Each number is 128 + 24 x the weight over the matrix's rms, rounded and kept within 0 to 255. Layers, rows and columns count from 0. Numbers have three digits each.

# q: layer 12 attention query, 192x192, rms 0.135, rows 86-95, columns 128-191
# k: layer 12 attention key, 192x192, rms 0.135, rows 86-95, columns 128-191
# v: layer 12 attention value, 192x192, rms 0.137, rows 64-73, columns 128-191
# o: layer 12 attention output (transposed), 192x192, rms 0.132, rows 64-73, columns 128-191
q86:126124097138136153102126136118155126157141115181119086148135110120088117116112115143139106112099145127150104116110156173128114089135145166113130121162112137105111088115150144116136140125133145
k86:208100157128149150107149121139139130126131145134136131125127100101092075104087118136138085148172095126155129116091107156162124136120146130118115126121132092109121106144084126132143146099089167
q87:120141118091169152125138116079149127180113130136115113113085139158109128079114110120128117139136146121108136153125124154140161093116107127133143118096133122139095118132130109135153103149130096
k87:129195111105134124113129164152114123109094153107128142127133098141103202101104112121159137157126143146167153119138128131104122107071109105079117132121158147169129140143116161131132152159113089
q88:143140138123152137092133106108144080142140118119139131124158122107087104111093126110123110125145134128139134144135159116136135113103146122115100155154139102099159088127140104119149146155150140
k88:129184076137121110120170126130102127116096084131113122098090126153108141117111118132139119162153139135162169131088127127114119133112111068112133123140111138171143140181117165130089135098127126
q89:147143129144108144122148137129145114110137158148123114124116120144140132071110157181141140171131144181155130149108094170125129138080110138128130151124115069154141113162107119122168131126193104
k89:135126100098114112161139160174158109189181122134126099139145167137106095087119111175136129106142110141164130123144097105149147126135130122159112172101126126149121092148146117152171093130121113
q90:138139122117097153143110131124125094091089100156103134110158128111129145133118146112099126196159132132160093138100114167129152160109133132121121126121103082105171101159114102129166154165130115
k90:112133112108144153115125097117107104155143138108089112091140145173112109150134109134105139124124107141136169163150095126158082106137126111123134132116118175146139127132135134142128126119155115
q91:138141122113121156110106136127131114119105128126095149153113117087097114132084117130119126160108118119127129091113133178174107117176114128113104128143138136093138141157072108140117154117131151
k91:172117152106147095146115101125134099143159082166142152111160099097129079152107121131125108143145121127145120122120163146157141135136154137124125150151173093089126126124112096105128119131089158
q92:140137137127110128100138119124125094111119128124120136143152153137127142147134147143145128127139140125161127150108094144076093185115146137111114149110092123128171146139138118089141129156119143
k92:105137126122127154104155113110116137158148145114122113128136108140133119115129147119117157121119111166110197146121155137143104125125102116106095126102134162156133127125131115149120161132145132
q93:115114137146138098129157130132117144148104145078150132147136146150120147139118115115111135129128162111062120158167151089105120112115149092127133085145135170151124182152135155103096124119138135
k93:138116151151107117105156138152099132142085136106156141157132154122086128134167149107155156111119174143076103126128153109117127130151139134143094112104130134111115124082088141091123159141144112
q94:120114125128122077117132144152134165123093123110133124158073140141145107193194149128136156116103125130100124124151156086134159147122157150110196124137113172135068164108144166154065109091112144
k94:138107157110125136117123129106083128145065166102107162096143095129123122127130151117098140114125137138077150147161139091117129163114131142132124119108092084131137140125124146111093175117144117
q95:131146155102103166136133145110156124111122153100125115144107120135086148118088098145127140144159106070147092084148100179111127184089129110140111142151168113089146168147107099127151088123127137
k95:129122150116150153119101138142134056138107110144103147139144101121134121187097127068103132139164114136111101110128166150165123145129122126135118140092096122104113143107131103132141138163101113
v64:129142150086110139144132111112129110136113131119106116122107163065076144132167137128141120153113115116136087150109179154120159158082143141122129145124100094142132118135115137120143124151121154
o64:119084111110104135122170149091165119112155132122171163123111150159117148166114141127175114145129134132126077132151096117121107146139154142040140120120152110137149129103159147178152161115165105
v65:149107155151120141128129142145119123121168171139134135113115125135129109072138113148125125122098125117089149128152143121100087107145083180151104097136140152095138116127156128139103140113115155
o65:129095120106136105104119134132120122165104145138143119153079122132139143135135118109119130158109129091100098088102147149143112105113133170170163109079153153127087116146145153154120104169090164
v66:105158146154126119154154147137118102121162101089100138071141044159131116138150140157140133115147144174115141118108125141112102160159135090161116120103125128150124095156154139150106090118188092
o66:129115093112109159149077082062163149165107169129164073129059171105141189100114101147130103124119194128117148134086143148152154110140105170181103151121144076123121133128157121144114108125075145
v67:146155099119152125144157123138110106198118128129137117121156131117103078156147156095151108126117148130136129121158153084137127124144157147106144106150125148153127130171104124141101137118100152
o67:167141140122111148141113158094173101139112131152104122123138114126103156088095120086127105116144117099172117093116086182149105138104070123141110125127167135125155104166125109130183135126162100
v68:102148119148124144108095136110113098148140135154108131122085149143115122113123132172094164123159099118112154139080166149111123102118111124186126145127141133088140141135171150122118111116160105
o68:134112123123103114117135152113136125149125135152134082139122118106167173152132069171132145102128108132160148110145156112138100144155157152159139133103148144140107123115123109188134122149110116
v69:140120119104120152115166119138145120199098155109097138107072130100073130127138142145120127079091184111152179119128131146139144126111162171103125187118140115138172139069112089104131208127099125
o69:105139131149154132134103140119126158123121102156118209113124121124116082145102142112119106162114066115166149067108157117142120140139157143140115141139109101098135135152136089146128152102093137
v70:146112040143156139100165099129118143170150098118134128113155112137133183133129144105115144132134139154175194094156121133136126112067166076103100123086135127117170122095110105105155133137149098
o70:123175128157129110098152171120134160138131109096108173117142134100117101146144125142094113116160095110131163163116186105157144120134095098107108118164095139090115174134107130129157131101076144
v71:081112100151155145107159119098099121148084131096135120097176150084147143135111109116099113133094149158120131110209109094141154126170059139083128129148116157192077121130125134118124132141121143
o71:122144149147126088131099168091147123109120108106136125134130122134122167136122110092144112130182128071134095125098121171118108108142145117113131154130179131117118149160123158142149116129162114
v72:155141082069113123157135157128166153108146095095134146126108122132149113154135110126139101126130181128132105163134095107137145130126167080074145108120128120122168134118120144169139117094145133
o72:111113101180079141135135137117151143112127146127136131115117094121143097103140112157086163120135142136149144135113147169135149129113118123126100156104144115099151152154157102098131082120096153
v73:132105094124146146114131103099097124127115172086117119158140145132143177095115119109094118156111127157121161104155139113120139116133131078100113144100121124153154109135133098099114122140134143
o73:104122132132173105124134124114150139129103103128152187103101149155113129133141142122130129158116090108118132148150149114107088127160133117103097120132145199114094137150089121135151146118143104